Part of a small language model's weights: 325M tokens.
Each number is 128 + 24 x the weight over its row's rms, rounded and kept within 0 to 255. Layers, rows and columns count from 0. Numbers have three digits each. The size before them is the row's rms in percent of the matrix's.

# layer 3 MLP up, 1536x384, rms 0.0711, rows 290-434, columns 288-383
103:153123146159139151134155191134119154143128132177097130166145144081119126112121107150123142103105107096144141164161142135144117118147163109121111166119128134093124122110196154164155125067133154107127152125122138144130106139158088124111137106130108112146104142163156121134096154140136144157
093:164108149157132133171151170091167160130123153110125122133155123150145120108111162109142134133071148133138137112165138144104086160136096184116117113151120130158146139162155136114093109107131145104101133136123111108136069108107145113137123159107119114130157140108101109095111118093173112111
102:133132160143120096148150104120129114128122177141154130128122148082166111107123075118127127087135123115108144155119140168118100102108102126121133102122141107137123127127162107134140089134109117154087137108125130130116093128139088123130114140097143114128108104179110098076137078150107100118
094:153160155118103109121098138108136109129131123127084081154138133140118144178119122140123135115141103122137139161101175147118136162079145102132075160149122120166114102090088131144125150132102088113178134152134141100113160138081128097158163137124122130104105139086123143100130170108160097135
099:120129141157090162127122120093150160072128138092153138108102162120130157161099129146142117160165134140096127102089134116103140154125101090127149158108134172141121129112132097099155146115116171207120100140114113128124133137153130135150122114115120094086131131162103152134148107120142182155
102:124142116148122131105161126162134122138125107160136147110154153159111085116166166148117154164103097137110122127092137118116120107123105131129117126122110116114105103114116142131136079103119095146122144089111094156181131113114124113134123096162134108167121066126157093165093164138142121116
104:135093112143095139175098110127106141103106123129167121109122134142140170098139114111107144141151139129111147131129127148113111170130166114111108123181160180165130130114120089163130100117097134148094122158092115152118108102117157116142159126089118096083075165126118164139087133105141126118
101:101119131128101112102129131142166161145128119117168155144121120164111149106134143142109120137164119127059099150097123141113172118124146110157131151091129126132127137145186160144158126104124121123119175125098160142141151126143123129148130102126123124142112106142119111171124201114143104132
097:138179115123154129082166130155069127077094120143117095103112110110143130073100107121100132078103109144081139158122141171140124154119124138134081090125134126148127118126117136141102130121135133128105126120138139170129139130098129146147157127156124139134117129141084116126117126111112145112
098:124108128113167146153158126107156154114143112150149117133136118102131124122126121125159103112153152151145168120153127118169125189123109140120092156159150155127145138136137118182114097092129119136135112113117140098118117176099144135146109122157139128124104116121110138083129125108083179153
096:140139174131095155119132128106119074151179083122156117125141121122133121159119113130112110106120130133122130117122157112077065129166130134105163115135138104123132167158177123182130119156169155123124139135154123140099134123155156084156111158123163118111128100160144102080137141139127135113
093:132151145095126146159134097130121161142113139151094127103150133119091137114155115158090126160163138122104132110119112137134124152197117135129107113160126134104136095159125117152127150117135198133115108167114080116118109122136157097160164092126103104115117166114123148174130152148143130141
105:123105122151105137135132111193089123144119135096140117156123137160095113080130122106155138135122171122119139157112129114127135142126110135139125124111136125138091143123071085096089122166088103101081123136124126177135125114090092126158134148118096134132132152117120180127140131162141134089
104:111109129096138148097134106112148111112151122161126131128112142162136126137142107103116137125116135122103124127059093130151143127120097125109136122065120117199154115081099098150123107113110139105077181152127103121197118085108116137097113116096113139083146157135178139128136148133137099120
106:191145130114116135126152098129146161117121107141122132166136108155109149137164171123134171118083120118130148153145140176134129105100148136202151130105121143107125103126150113182131113117178142139130124102106119132127137140138103076144138126120130168153167115093097109155155127139129126144
096:122135147116153114167160131144136117158114115154093146140138116148139130134139110162077166116132134110133095136120094145150082142121123174120155147134112145151118120136119165119132140158158095140123141161128139128175111153111183160124082114156105146132133093095119147146140133128166162120
107:129112120118157180144157125098154081113131149088158141158126116118089160131135084109149109087110123096159152122114121107127133135182119131117112118131126122152148104144107169143153140099108139128153123126164145184159150102117161160126115128113151140126084146116153112114136097109155157112
103:105164087129140137118135120116133124127100167158122125146124105146115132128162106062114119121099110121141109112150118147119122104136168148145103122182111123091124150177142108177151147126124140084138169129147157112150124070120098143096118114112126110142166127125108133122131176121123119143
100:147154085143151153129130106128063125112130075085138160147132140182106162120114137136097133152121090123138144089128131117125129137106110112124118092162104139141115131097098129144141153130091131146090128111127127111095089117124167101115117131127110132135145180160154153145158147136139162152
105:121134145125127135091132117131127149152082194141129101134154110154111138122134159151104100132146153109093142110130133108125129147131131144124080148156107133139123134097107114102126162128100120142159123118128118139149105111184149117125165080134142130125097140070113163119118092116107121141
101:098116139124181150181159112198156111075151096133142132129115138095122112122154129134128125132132115128148160146132121126095138154127100161128126141146157150169133116132119146124153160150132140149131129100121088112151051122128168172101128175123135155154094112113096091120146148093160121111
099:110134122093131115121127095087112142144142126122111121166159127122139142139157100101160130149089125159101118145113157119138135153125118091155144139122139127115138114116154117133134130129114122155095137139126115126120142150119117159102110130111132079133146130127115139107125100153124133139
095:162120135091146147078126139141106099149111131122160170155102131120139129145102141097169134159139137085154126085154144149158077159124096097164141089101144123163123111111112154140147127096098121110140138143155135153137149148130098141143090162081133114124100101139120080081129151092106086134
107:132162108109146150113105135136102093165132122093095162135100101125103109112090118153113073112126139169113106142141150106140154107159144141124159116152133105116145151135096167183118169100131115115180151122129141138102079098154120141111147107150143134128160150148128138180123134106118128140
101:120114135149106125087121139120146157112114144119161147129072131140121151148121124134101127101134124158112082100163132138102119119104140118155116060162164099127149146108124136150114109159100127120106126158151072132156106151114139122154121095104159118123135094142122148139111117089106125127
103:150152152115132152140117127199163137135112115091114125123131114157138155132057083173153121075119119133088132175125137089162118125112164135113156133177150158126122127113131143121139144156139147145146171085145125152136143135092062125168129137140129125108178131086140128082140103122159114118
090:125125139134119131096129146125107165171087153114114142143169149180133156174119110134127106152145119125122169123131123108088132131127135117102133161145157121085105139143093121129090111094122113145117090153152119119107111134122170141109109161120152120148155162110143143140120115143091114134
087:131079171129123108129127130098135143109109126145110112120174130113097140159104077149152120087173130089154104131129101132112135155123161142087132142093101102142132110103165120121150140126133112126068110135146127136086121104112129117145143159125128128146149143110116157112110110162129114097
099:127138126109155151135114127127147096108139128113118146148106120134177132135146123139136130083149115166183080079125159143123157151088152126128113135099180130166112156123135132144102093151076183118178120124112156150126135157143124123117117135146085098141095083128080111119142115119132177119
097:102160149173155137146144139111134155105085145147132110160102108127149122160147147104061123115125119127124140141119103128122138130134149122177121116169143155118177126162094123125132107157151128141144116131144101141128158127126142094108115142125164098105126135074094117110133131095143164140
097:105108109155149149146074124114145081140109122108143139156115115121115115109149150100123155119181095125116096090127140111117074128158120129087104128131123103132126125147169165102133132132157106135114126092120102158143107125111091132112113129146095119147135115136130132101108123088138141168
098:110132129131132128148080137083178079124147092106147140156120121112147127103100146109135112137149133162119126120084094125105160130099163099115103153143130147150128136118121108119130131146152102129174130134117143131155083144149119130113127099106119125119114144115138139138134144104102129129
106:133165162156149118137094125134141136139101097130158124136141126117146136157105097088135130118123120110139124138156112079170112113160167105148141104166144103150094127154116141080156126122156160115148110117104152138143117154180150100100110160127140102108100144132102103078135122119117155109
096:171040067138137136118124137090118113125134166143136137123138121146088142126111130129129126090153162122089129104154128109124139134127135139128116140115122165120107070104128126129152166177108078129149139149132151173127094121087121150175165137130126134118141145134144148116108091116088140119
100:110098167140087151092122138118081130156065135113120106198144126107144127109170129137130143128111151093160135123126130073127090138119175106115128118113130144160093070158112091145157109080152143170143092077125106073142132140092133097089099155102118115153156142130131142116141133148122111120
092:110146143152120123151140136107120128075146159115102133114110133120151134138118110071147135092115117104098119130133104144074126142157151124142116131114152134153129113138123080123112152132105098131119133149118120132114084132156149155144162100092122076151123071112085121129123157143112137097
094:148147167134100087168157149130136116101098176105136117150160130160126143108111099104141124148111137117102107116089115141145109127138131131110119144134141118133092070151085104129129120163125148140134096129174156175129117167131123161166131119149121149144133100091130167102133150112126145114
105:123092133162153117109111138088128107152135107082140113167133126116102158119117127095109155080135150143127141077132128131126103101138178167135108109129110095148103148117100122166148133100139096133147122097146135119091098096150165181115087134115127165122127175145161145104104150127094176134
098:133126161113156144127131153227096090090087114144125132159177139154114120148127111138129108130146168151129102153136126108145126080100132147106103122139103157122094057164125118092109118099119097129121121095101149128134061112127119136130128122162153114171118137130127095101146112112121116129
108:096140122097137120143133130151121146148143155125131093116144133140138139087112120106122108151117108117125101098118113098120116151138148106113117133153158146111132136143112137159099123130149090118118088108102154164104127119156149171144113127136141132118177105106122150106144160177133171170
099:143110101118199141167173123091149153129163135090122107123182106146115166153110134136124114109137077138136144150141106114101119114145125138131149094140110142089170139084123121128119088117133140137163105116135081133108090125125147127146138141114148120131142121127117117112162142131131165141
094:141091162139148164163127123143136101155144102117135103136125131128133149154133112115113157158162162134110094119132131145113137136149138096119137102091111134111150070137144138166110105127106152142117108162152090111104133140184126136145123133119142160142132076095122137136120137128125082129
098:124144130135102138121152137132113154146148112105099100155124136111155161137068096126110103128145132135112058091151133088102168116129125080139118120148139149127143090149095145138143118156099140071106165090128124198121098135148176118107133101136139136116099135123110158121099103156101147158
090:149087136157133183170145170127095121089085145097154115148100131087131128116149117123123140151122122117163152108135154088126124096134135152148119121134143133120120115103118124112141095087161144146136158129152117116121129136111120108131113105128163116137162098101095110142112143131161160111
094:100116128120090118133108126134144123114149121128104126141146134094130129088074104143131114111186160136137119153073161106141151123119073110122116124175118135136131119137113100106118098117133104145125124112103136146150139120117133131140120105120113128123129138138086115132093101114088137156
099:145153100139127160150117134122140179142160155107133134095147101132125138134161132118113146114122154166148131134136105108113103074146178104179133148125149092160142130140117097148147159113105140139179137110113130144119151095157133115154163115087126144140118136130108177097114100144115166167
095:126121151134150155152134128146160139106130151096113108111133126112127101126163147082156124136081147117101100164091139109106110080136093107131155114128085096156103121172174116107125138100148169129115133079078148087143195119137098159089094138139144114155159116120129163124136169164087121146
104:152121150119140164158108102130147132133134134139148146105094139151097178150155141147113082165149138093138160109128123129109115084117134112090145096126143144113138141144129065102125181154144176110129111117097137116156134131143094118106131195130127124099131128140123110139143136100129122107
108:158125098123134130145105098141091096139116118121159153152136128126166095105125126098116093157103130114140119161161180121106132140105146111118131128133145129119141211140138092138140164105080130157123138086128082113153105139112103156166141136148141106137150102127128126118141107126133165108
103:113148173143144099095116129162128232113148120156114086135134092142157141106154124127149116118118102111112150122124132124131126154114141149125117149102101127096122121139174120129129089136128160111142149131118160123111114138157144106133091134162126082109119136126115118123118099099164102135
094:143129130144168102107133135110124112148149123118173167132145116127102118100143124098119105080108136139139117120134140133089123133128111120164137125132119153059105135141080127175145111132083129122121146093106135110155107137123139147172111152133125171117131098147117126092175084116107128138
104:141184112081146129168150141124091145132109097206140109136106129122093149095143145118109093124114140102103139107152146127123117119159150135124123062141117172103143209125097096175128129194117126126092144118139146152117108081144136089148172091137142142116110119159122099170158111108167142163
105:181167133115135127107152114101084138131093097158141146086105118113167108103135099135124119118114124165138054179129149131135092129135150131134120142136164188094132122105081099136147176116167118141083080103134139078129163094156120112146135093122100184156153148175148100158100129149125134182
099:112169090130116135103107112106125145143127108131181179126122131162123151137041138122111135085144126133123095121159148118159161127106127138106092143100121151096165099108157112139153164141122129175119163130135093148169130137141146106121138116130137158122118085115170106133155158123124157126
104:143114130161118100099177114082146111080151107094163137136102162126097182112153111112126097100151147131128129151121176119115142143117079094150114166135134135127100165104100147120133133134116166116122140140154110128124161148116151150195122079118136123109085110123143103108131128107120111142
102:141118162127123224135128102111148109106088133110150155133105130159141126177110137122128122144174150154115133129131141150138132128134090137118102130124132163164154104163144086131111113124169173135134073110161155142160156094149165081141176141142125088122124098127119169105125111131125167142
100:114137105098096112177134118153157101131092110153122143121135155128117137118182152085100126129150098106121116162147123132142116141120150126124092126106125132120133143155135121140104142145105125123119125107125171135129115155096104165078132179153104134181131132114111101123142165189133107105
088:140111199149128115173130140184100156138120133086144138135111135122113095128157119114133116049135173129143142084166108134140102111097158097158104096155098102088122115150153103118166109118144162101169146127131128119169138122139126096120124109111136135147083123120175162119138161144148100138
099:116100103115143154168136140194171102116163137127157130157136141119116133097116162127086147134097114096099130096151099113115158117155134093124160143137098112119157173116134153129117117090141150142130145117120100122147088135141134141110135153090143145131134066125090128161113131157136145105
095:140139117109116101142159134108098132154136086127125138085054158164113160108149150130124102150130146135157155120133147140114149134082140125147143110162128085162139185113114152139132132121136138142142139100103090107111115119141162099117142121106117137131091121178129125165094137140110142129
108:115138142127131172151111119157131122144149137106120122144139135131100186118109157124155137183096100109181111077140153090131171132147120090124102119079134093136164140100070119124158067108140142098113117122117152084127175115101117098135096109155163105142140138117163111124106156140103165184
102:155088183146145128157106139134153145095160085160144118116132144105171115139136107139154142148134118129122118169126123139137168160150115123138175151073115110112158126108147126129100079119172153163103092133113133130122135096106077117127120119087160161143179104125158128129174096109150124128
094:133117112127125131107081102110104122154096135141104188118125126151141100131120140102107140123169150152125156134141137117116144130138117129158162116116121080144108144100122129128141102129144135103158150149135106132115114114131127178130131138102122091170090117105104093102142110118100128112
102:146155103165142178107140127113120138151123116114119139103116134145119081168129112129121114129117147138117090141150141100126070141113110149138141112099119162162104104119095131110101130127099142130129125103112118149129112143131115151136190123110149150114118094188092111087154129138141133164
095:185118104138146102078135143114119140132152153130104159133131139168123104108130136166141150135114163110096108078092107144104141110113156105145152169170137092071134151094134145125099122156087104119135096145138144107124176164148075101137124115122117119117169168134154125128141158099128094108
103:157095120120166148170103144084101120111114127118092120169165115116173143187118136132148144145142115133121131055162141128133147114117118151099146111101144140163138085157126136106141113092113083138120108134128157127143107140140110188086150159150104109197093136136134131120124132109154157105
104:110110135151119150148150146102138175136136172131119100184104120160155134127110131087114084138139115101093118141108141119122142165120141148131107101194167171151110103138076128133149149136112162167081177120139098145126098124159119116139121133093122126109126122131094138117151071120122123153
099:145139095132118135147121154109108163132137125160096132138111118151157122115110120109138136105160136187129133145173136116071132171139165149130135120085115130137123159146131141136170119181120136105120094137117110099104152111147117095099115133178120134141147133146086109109143143096093112112
095:118119139164130135168137123113165109135107082115124103103117145101123154151110148143084146105099095130080157122158155149125070124104129155136116162107098135128122129102125144147127127143147131159087165143152103126136104122125146108132124170123136133130117150108151123135135092144131151119
112:172159111113129127074092138110105137109095135107140134111173113106114062163103104143157159130106155177132132107140135132134085100100135137129131130103082119141144101160181147138125141094139111124181123136130161131153133099155148161131146116118140159138168145135163142142115115137107078131
091:094151133151147093098103137107127104138164141138086142139124121169138135142100117110120116134116103122125107093103167074152166156138164140117115145106139090146107156109108152141154142174088079117137111138128124123132099134127161111161155112096115119108113160105150112174102106138107106107
090:121161185115122122153136088142108146102153125090097130108156114134114126152102102089123187114079103118144108114117109128137144116097139133081162108121114121145124095142138174153088144101114110166101133170131134148156189107094109122134169137125157077148085136162145136122124160153108126097
115:168122149154109136132105108138123146156137110161164140084127112145071147132134146144116143169132138127078133124130155158125117141133150151107120112154162145074138131086093109127134091146103109132115118117099104139061128114107104083106109169126149126082097158164125133155144110099168141134
093:139133151091138104123133123126125085124092134149172077119141151141134114114163080123119113149155091118135143119158136109134127151125136103135115128153130119099107122166096133113125098114093180154126100144142130135122102143124088174097141134135105116144142125163155112074135147127125140127
092:075125214111113104122145139104153140118140093125154128133142142138123141140148182127129135140167148112136143137170157140150134125125137122165112121143108153135141141112102092156117090097115106134094128153108149134134119112189162095142142105139132095093086165105167129107157146120105157161
096:167111122154162134096137117181096096165121067132178135136129144103111138135099135158114105115127140140106170097129172095116058084152114086142083131176070150159123114085131118144121135098141095171148137115140129101166120090179110155157109148124150133111097143106147099129126137144118146132
106:131157112166076141141117135076102127125155106117106159129123135134136100124103147106119130125128149080114123139079120158066128153158116122108182145148158102141092147119111141098103153150118139129121131157128140161118109142133134106149154154132112060134142163134090143129094128120163117121
097:188145148118143130066118135123102150134154133115124143151170150124170136172163122129160148101146088168094154118106146115059156142125130139117136142139165169118111126113110141169161103128128138118166129096121130109108116140113134098106118146157116130113147147163130088134107109107140140097
095:123111096108114153143136115141165110134126124152112112098150148138132067100142136138124136106141157063098125126134107154174128142102125107131111068149146107137115100109164131128124135083073137141160139121109116133136122128083131110130128140122147101152126147116129153103123119129184102124
099:130126184127105130104117172137085151111117152093150145198165134153177137127092121174116125143128138134083151124091129147128134135136118132124113135132133133093139106152125127101162139152091100135101156146141075119162141077132153100150154075129118116140145130118145169139117058113111140103
088:141142105110117134101130107077135109127081080097181108151118127126104110090107094147105121150158117141109122107144108122094112178124107155149104120137099153105150135146146108165149129104096144138114132065144100104126083111100137132122124142150135129152132116085126147143148122131158124129
100:148136165135144108145167159160152092183150159088123161146129111124152146134091164144082142116108129086112170122127089170134179077080152137155146140135090136135139159148124155143104156145129130113086130140162161116111100152126126130127142144116112111173159162114118145140110121123127099134
100:164133119141116139133110147137122099172143138135113171162154136146134125111112111127129158160079116146087114097125157183131140106177116120140111154136168119104105172142135125115116112118148150121138066145100121124088119177152105122168154127142130135092148120143098144093101164135150184157
097:125093138132075138125117118129102132149136131122151119133179145092170159148149168154144134127158095104167113117130133113068129150155120125107130108121091131120140113135129191117127101130135092100107114127174153116100166079161124140132102146123142160122149134132099096108078146174159151105
101:114113162103155126174097133124166126134121162108154144113155127156081149163146110050115136139131136090137134163126135125145115115124156142123110144123104185125175109134141138136143111074144113125155120112147183137155132112118201142120147120109141135118114091108113113112127133138118126133
089:108158124138112136101138093133095129137124125135151106113085138121116158131135107129112134109118127135140131182101098082104124125114134143135109109104162154122142124152169143150120168189098135132098120143128105111113107114113109159105138155114116139123142176147131114154133162111101107135
098:108175140159122128088115144097152080130113130124139129127127119163135093052194128123072152119159112131087142116127118142110159106111149151187118149110135134087098121122105103146130144136141142117081152064132133159125085098111142141119108118140166157129124133098085172147158135108098145148
106:119113122105096146122128148134091124124126087151138164125090158126143111132145101133100122153128112143077147119076146116143133172099114109145155075097087099115106146131119110075121148094118111142083120175113151130118147153124099134144132132134153144128105121158163157129103136119144077107
101:125154145136137096108096148106144164117109128151138109165115104126122160144108126146104080147134159184140094103111098096134131155129153106160105109140102088138143122102166129146128170114158148134136171164123105136155108113140147120115172076111130132145141086142122141149152111136101131173
096:130090163124141093145139150113105135132092134138136114103127113089142112117160145099092099153141111120191131144137104103101113114129091135108153210123123090137089135079117107128092116095128129094097151132149145095094128172158126107156137117117146089107127165158129126129122116107144141092
098:162131153124124137187145132074115132119158118136138105147110125129157163118101097103137128066120131077130084097114083124127136128148148148135150111097115132137159127173153140165141130086081103133080135122084158151135126113124086105139174123125117155122118192108191160140111116120102179114
117:124112077108150155141170112118135100167112118105108146113082105127097122141138115118151127185150139131122134138159125143137107144146118151132163138123118129091126107130102143154114141173103093177161097135156113141126121125137089123084136080136154119160146096090146121135158098164151133126
093:129106102115107171145120098168136139131112135107107117152144106168103117083110108164123148124122123117073114084126105132119117127149177125151112109139094111120153109146116165070135100097114102127131127126105118125098156101137144120121115102095146163155160107151121155144122129109084106155
101:135127148125138125104166130104113082129157114112097123109112114157145163097156154121110149154090075176129119144068106132157127128152105094149158110140144118149124179088166128083104105211146169128111133120122119103131119098109118078112119096093102082146127119112117133103124155164125124138
092:126132097114064136145123140136140105157140135124167115131067131114107097158113126137115094180123132121162162125147139142109129167154110169116121114162143135143103125089111128117153095121112115099110145134153153116095094168162146136144116133137104129109073152127110105087158091098129124087
088:113110133136119154121113128098149115134134139119152113137097154134062138148075138108099111167131137078139106072100158136116087136122106135124111139146148144130116151122127104102128178121100123123152158203134121147139132134128128115152122140102133098124114135119101133194117161140125145154
100:143121127137094138102145128119174133146086141140139133151153136157106119153152123131116143147157098140164137119147132118102076128164085151111092146151171137168153128148126130104137132112154157174138131119126088130149140130169122112182150144108138141166115130086109111157096121119126162122
102:111142119129087145124149094152138140070174147121151123137085111121145146121158118107112139115103168107118118130153158117121101122135128106095132152160151119124159142150161140118113108118094086135139169101166080117133154158170084112135112129111154104167098142133175130160185106156106136158
095:150111169108122149169121095182146089157153158127124115146148122098121125144127160127125159161112147116151105138122097131135114112142143113101134117183146098123143090110116114108102109091166097129117098167137099099126152170136123153125140165108143147159155123142166161151100165134085131146
101:128131123128118152144137118175087131122132136120119116128096126105104120103132142103098110146098157122128181128126119105139139093125116135175117108130100130167090161144162142121120119138145144135154173111145148161138082145082131160095117139118119125128139130110112151115110127133143134107
095:151157104103153148124146155154128144144144096117109148160137144096180130122109163153155120111100125131118162100118119149144140106133131148158169095086131121100159135131107176126166100106135121127098130093126086100149166134106140102131133106139126151133126154142110111120157099087132088113
104:129094125132147120150136135126116072109189131178156110142128143151109110162111146176138106117108140104181128102109131097135119150093113081100115112181158155160120175133124104115132142146116117160152129150163132121127150147108125140115128132132127033121134114146115114075129129152098120141
099:141114123102111084102139115146114112090096125116140147155076131119164131127106133105131144141149130133091157152137180140109125145135124111130115075089157125096122135100164138187084145144154131127102140146137119093112161146112111095121161099113141138169139143142146139101085155146144140074
091:124098158074119118110134167117149117134118143073136139121085138108115191122085113137142137072164115156107151147153175134123139120123120154115148109105159167114132148124115100086132133135149155116091137128130097149123060105153125132149104102111170131072092165142100147101153092102113157147
094:143086081130162124146148163130107163178131144140154123149103109118122163111106141133125082130116120139147111138169135070108082114098149144161112132130094165091148143135100128145124150174153083111144150132125124116128120148105129103101137148133121163171117142140126143107133105101144133123
099:111099186114171073128146093140162126138143112140126114099134127084112127187106122098145114111131093118127138107174156104108132116138163128151168136111138127138120172136136146159139096123153158156156118106119143154135141143169107173092111139158145109096088122134132099106114145148088118129
110:118131115135164147125124138119093142107150134137136157180104119125153186081098168171118082112136107159131126147141150116114146151092081131197115120142094105118131133092135138140173138139160126116104159185123121122083135175157175080143130113133151160155112096142123095143164140115166094104
099:163142170137105127166127140132109111076157115105085122083119124108119116145126153154180147139109146120111122149140121134179094131151084106145170096134148136123122166114194151100056125145129127134105071135132201143105123128134101142115113121162131115119164113144137158127114103113162143139
096:166083057133169110153086140120152159130133138149091142134135122107132151152083124133118167136099129145080098121114139139111096098165091110136132114128112129100114131156124147157118144121141143113162172106119119109152127087124135164120109108055124177160135116087099088154169103124097125127
091:169101131112128120080215158173103168139149122128109157129094131101103109098071099125126116137156117131133115115134157127123096140144122141148079119115119117160156116130140114148120111084152152141140113144109123132164091153139145148089138149154147135089090138122139129149141108155086134148
108:106119125118107122142113145137108129071113124145119113112129110115108100145139124119113179135157139134142122118158190152160133136136059121116151141151137156142131123152147118163137138086094117147120171157111140143119156101118147175102151124124123173144154126127153133178131092110116106093
106:164130132102125132157117131116158112124104130114092126116127112151157140175143144144134161128119105133152174159122057147151129152145079137049138120163150105089111179147106103124086143138132108124134132143133103124077099119126126143137117094101132088142106113108100147151139137147137138130
094:106160153121068101111105123170147152154145153097138120149133132133110131153143175127118132167128156130128108143134146096130134159162127082157139129185150130119140138133095142077117129113139113146097132129110101129146092158113076146150115124121107122123122158132134137131134101179104132106
100:114098147173161094113103125145135168154143135166099153144114144096187123147150131104158169120127136173142141106156103141097100135132111149168129095110145126130117094143162130128134113134114114140097133111108139119114135137112096106107128134142082128085100126142131124108122115102134123102
094:090139144124103140177078135116126116118127126131073147133097128160135090085118141128112167134125137151114141105117110164125112140126067083160126137186114065120120122118157146079124141129083115109139152119107156168141115105152146101123099113140152135109161136138173117152125157133107148137
114:139129121136123140106137107092102100153102130166168083100111124090123092130157102119136093166130113168150138135125145124138132130135106087113123096102099134122114167109099161130101125117089175125135133124127152115122140102162095111134104108122096069090083150173136143140150092125142113122
099:157145099107112106125139122149173127162168140153123134108130130135130163140174164149112122135122098129145108127135099100139144127156120128145161143127112106103115094108107152101116136105153098152141137131119127122140129081122135159116129154124127135119144128081141098109116079110112120152
095:141153143155194147165103145131098120135097117154121143130125150143105104117131126115156119156117171156078171137132124108148113118164127150109165194120135136107116116116105122117100103112144099107107129148090098162155109137158121147106088124125148118107140134124179118184151120120115133144
106:083133136101117131153139157094130112132140108080120131114120120080101150111110116130165151121166109135135085168100170126129157155114131086132131119126118131123104131128135111131109110118139111110112137146126132099106130120100135150155083109088123131142166121123116135130114141134154141130
095:159131165118112161152152084094139126113122121110100131135114129120147122102134132101123135090173130141143180118102117177195117148133124151141113139125117128123085109136141110133148104154161086129093147141118177139127131115095120110138139159155099146138108146194136109123133140123138141102
102:139128134137158127105144161117167138135112116132125144078120133118128123149082109140152098147080134084138127141098150113147117120126110107134118141126124081105146144178097115125149145105166141131121155091163114130194164106167157171114075115142148119140135143109168147119138115181121111164
096:136139146144132136121106106143103098079098134086126116136136146104142111157099073095138099138130165078101109113142132149088146163118163147078109098114125126090118138082088151128131116120118098111157127112125110109123135066096108104139145178118104132109156164107094170101077120153132144167
104:149111152118158120101123102096075143126112105115115132137076138088114143124098121110140074111155178108152143152127129094119078142115093138130115112134090113136123109129093113107141150114133109120105141138135094160165115117098135132111126118149179106100104125136125110105129095141120141122
101:147069129089101126125138120160122148156113139097154142125145118143110124150174084128129157105113146121131125149136105111154144139133165102136069131173129114143126136133135140146129136120119118110138107108094171131135144080137125127125095114083134122138127113102124174087136149132105154105
084:133086142095137121100101134128141151127111153106143110124164142147146099152117111133167110104131104092137102079132130112162127156118133121160147126166152105169132164091127142135130157111127135139157115125123169121085159122116102160177105113074140092120103118119129120117107129109129091126
099:145122176145163144139127141121128160145158105104115113148152128094174124098165125127137120125098149139135113141116105110137067136120102138118118146121086143134144111159143132139155096067135137106130107108116109123137135098113095175129107113114154093109135128112147143123127112188125112153
095:122133161128107133132139128117159104182130128104139146132086161174126101157161119108138137155163181094119120112112144106122121153110153131148127154132124128157088117126106138150138151093103043111179104139124144127162132122141086177071092123113159148133140107116095189150133169162103114144
096:161119126085136175158145118108112110121124156118155133128130124108127058130154116152131158173089165134116159105160142111124115152076125094077129126104106112056136163130098116094106136074120148146118112158144157099125094134146130131091138139123136113104095138107147129149173124142106125158
094:113134151162143138141088119071116151133138152103137115196140115121151114131157135161139126118156150134117131122112146128126134112105093134112146152161145156146119120145094120133133136115075109148151129080112115150174124083136184158115119161140086113119145094106122119139118071093100163121
102:155126145178120156123150119116124119135138086139140152119137120122119118149100125121137124120151109193142132124141140142126133129080099129173142101097117116155140128120123119107098116068143112130162157160127111135151084109131138137121168123125169130102100120187135068129132134098136126119
088:127132136157113110174134144126147122069141102079087150150134164135129143106121120107108113128138155129123182153105114177137129125125125070142120133129142126144106106114132123131098130084124128108126125120118124151104119139150130130132155090101157143177092090130087121148146136138164100127
102:107119120126125102054118122151131109106104101163141124114085111146153132118123109119122119162134129139090169145146138127096106138163134120139145160145115119137177108127188120138128136143102135134106137103133148103119130058117142130116141151107129117112125116146162133117147107112148103135
154:129152111131119122133142107117152145119151137146084169140177126174124099146122072129171138140120155154090116176151104161086115080113108114105148146124135144110128085130084151138103117143137106142134125101092116142127159131142165128176123146157130201144131105128111143122127152104122114144
102:122153175113146096106141155148117156165116128165102106119112111097112145118192125140172140135115127134152117151123086121214102113113134135122112136123107112106132108111107121157122102113104085112109134142136200151113131153148105112132139143160128159129116152111127107141148130144120149141
103:101118119137134146098064077142107096107066136126111099114103115111119141110102137140109117082173142176128124121154149115095135099159148175131095121097116171148099121126100114109124121125149100143104114122144161155090085110114141136138136124138115146124098162130121117121182169089108130152
095:102161126111103138157123112083104126143146120146112143123120138114093112137120110098159119194121137141121170175102111132090138127112149135131142127108150117092142151096133175177134125172176138126110096151187154135109167120129098092147131147128135186095132150171089132152151148151113137106
108:140117103162132137110114086122112123138111114160117124146145153147142133094152094126151118106153097156133153150148106101110155171115138130120125132146137147124115105087117149098127102140088124125134104152106144130150171137142087123145115127121101086090140144169083133138119097084106115130
099:146131096147129106163170148116132107150126139128109154074074139120121137103121161127109127131135127149097121101101166138114137102128128189135151132109126139136173158170099116095138172134187129114148163143134114086156099116140140120089144153119166130114107156124101178131138107100141164134
107:093124112122142130107115115118115124099083117136201130066135090130088080080085113141130152157083127114119140108162111092164090134123137129143117121168123062122157116110166104096100188112121104130119112132120152153140120128126135144100131110159137170176115126139140112114134135123086120130
114:107175133105116111118133141141170095117134112127111115136156131137163143131103121105100151122146093110142113153147150133143123139110133127140142130138120112193113094136128118138117153124130124151130125123145097098100085117120153134122133163133104095104154127137135126115098158131120171152
098:106110170106107142151118118101126136151131141122055112151124122140122147091126142190127094096161132112128099121122157104104132130143105158143145120105107107175140111081135142106127139121157106131092138148128090154107094155124170099123095072140163184147061124107134121160166141111133105117
098:107154116138125147090171124108127143160060125141112091154125116146130104084138152158119145135138120150137172162132141078131174156153132144102099137107129106130096142128159104156148123173149135097109115158138146131097162147146103090165135118171149179172147132109074121117121149135146094127
099:124163117149122133107107081115163156116109118135090142126113143101151142106150150132122097126174116164087131158110139136135158128132136114161115119133157147100121166113141153149133079194063179113141123081122143117106146144111151115120163111166126145100160119166065122130085076158159123083
099:089114110107108126111138127095109092084123117126164115102080141121120136097121109127117041123179141116127101089097147105132107171094117086123160108142181141121137113122132118104146121079127125177132143156124084156141146116142102127165110124125155110104068148121088155101144114121140137118
096:125140101138146163179123118116131113127145139079060136167100122136103130144084101135115145117092120107103121159132081137138099167116166131096120124157133137106147103128093164083117120129073116107128152125164120118130112135071120149167099140106151126138097128083116151122101169161100126158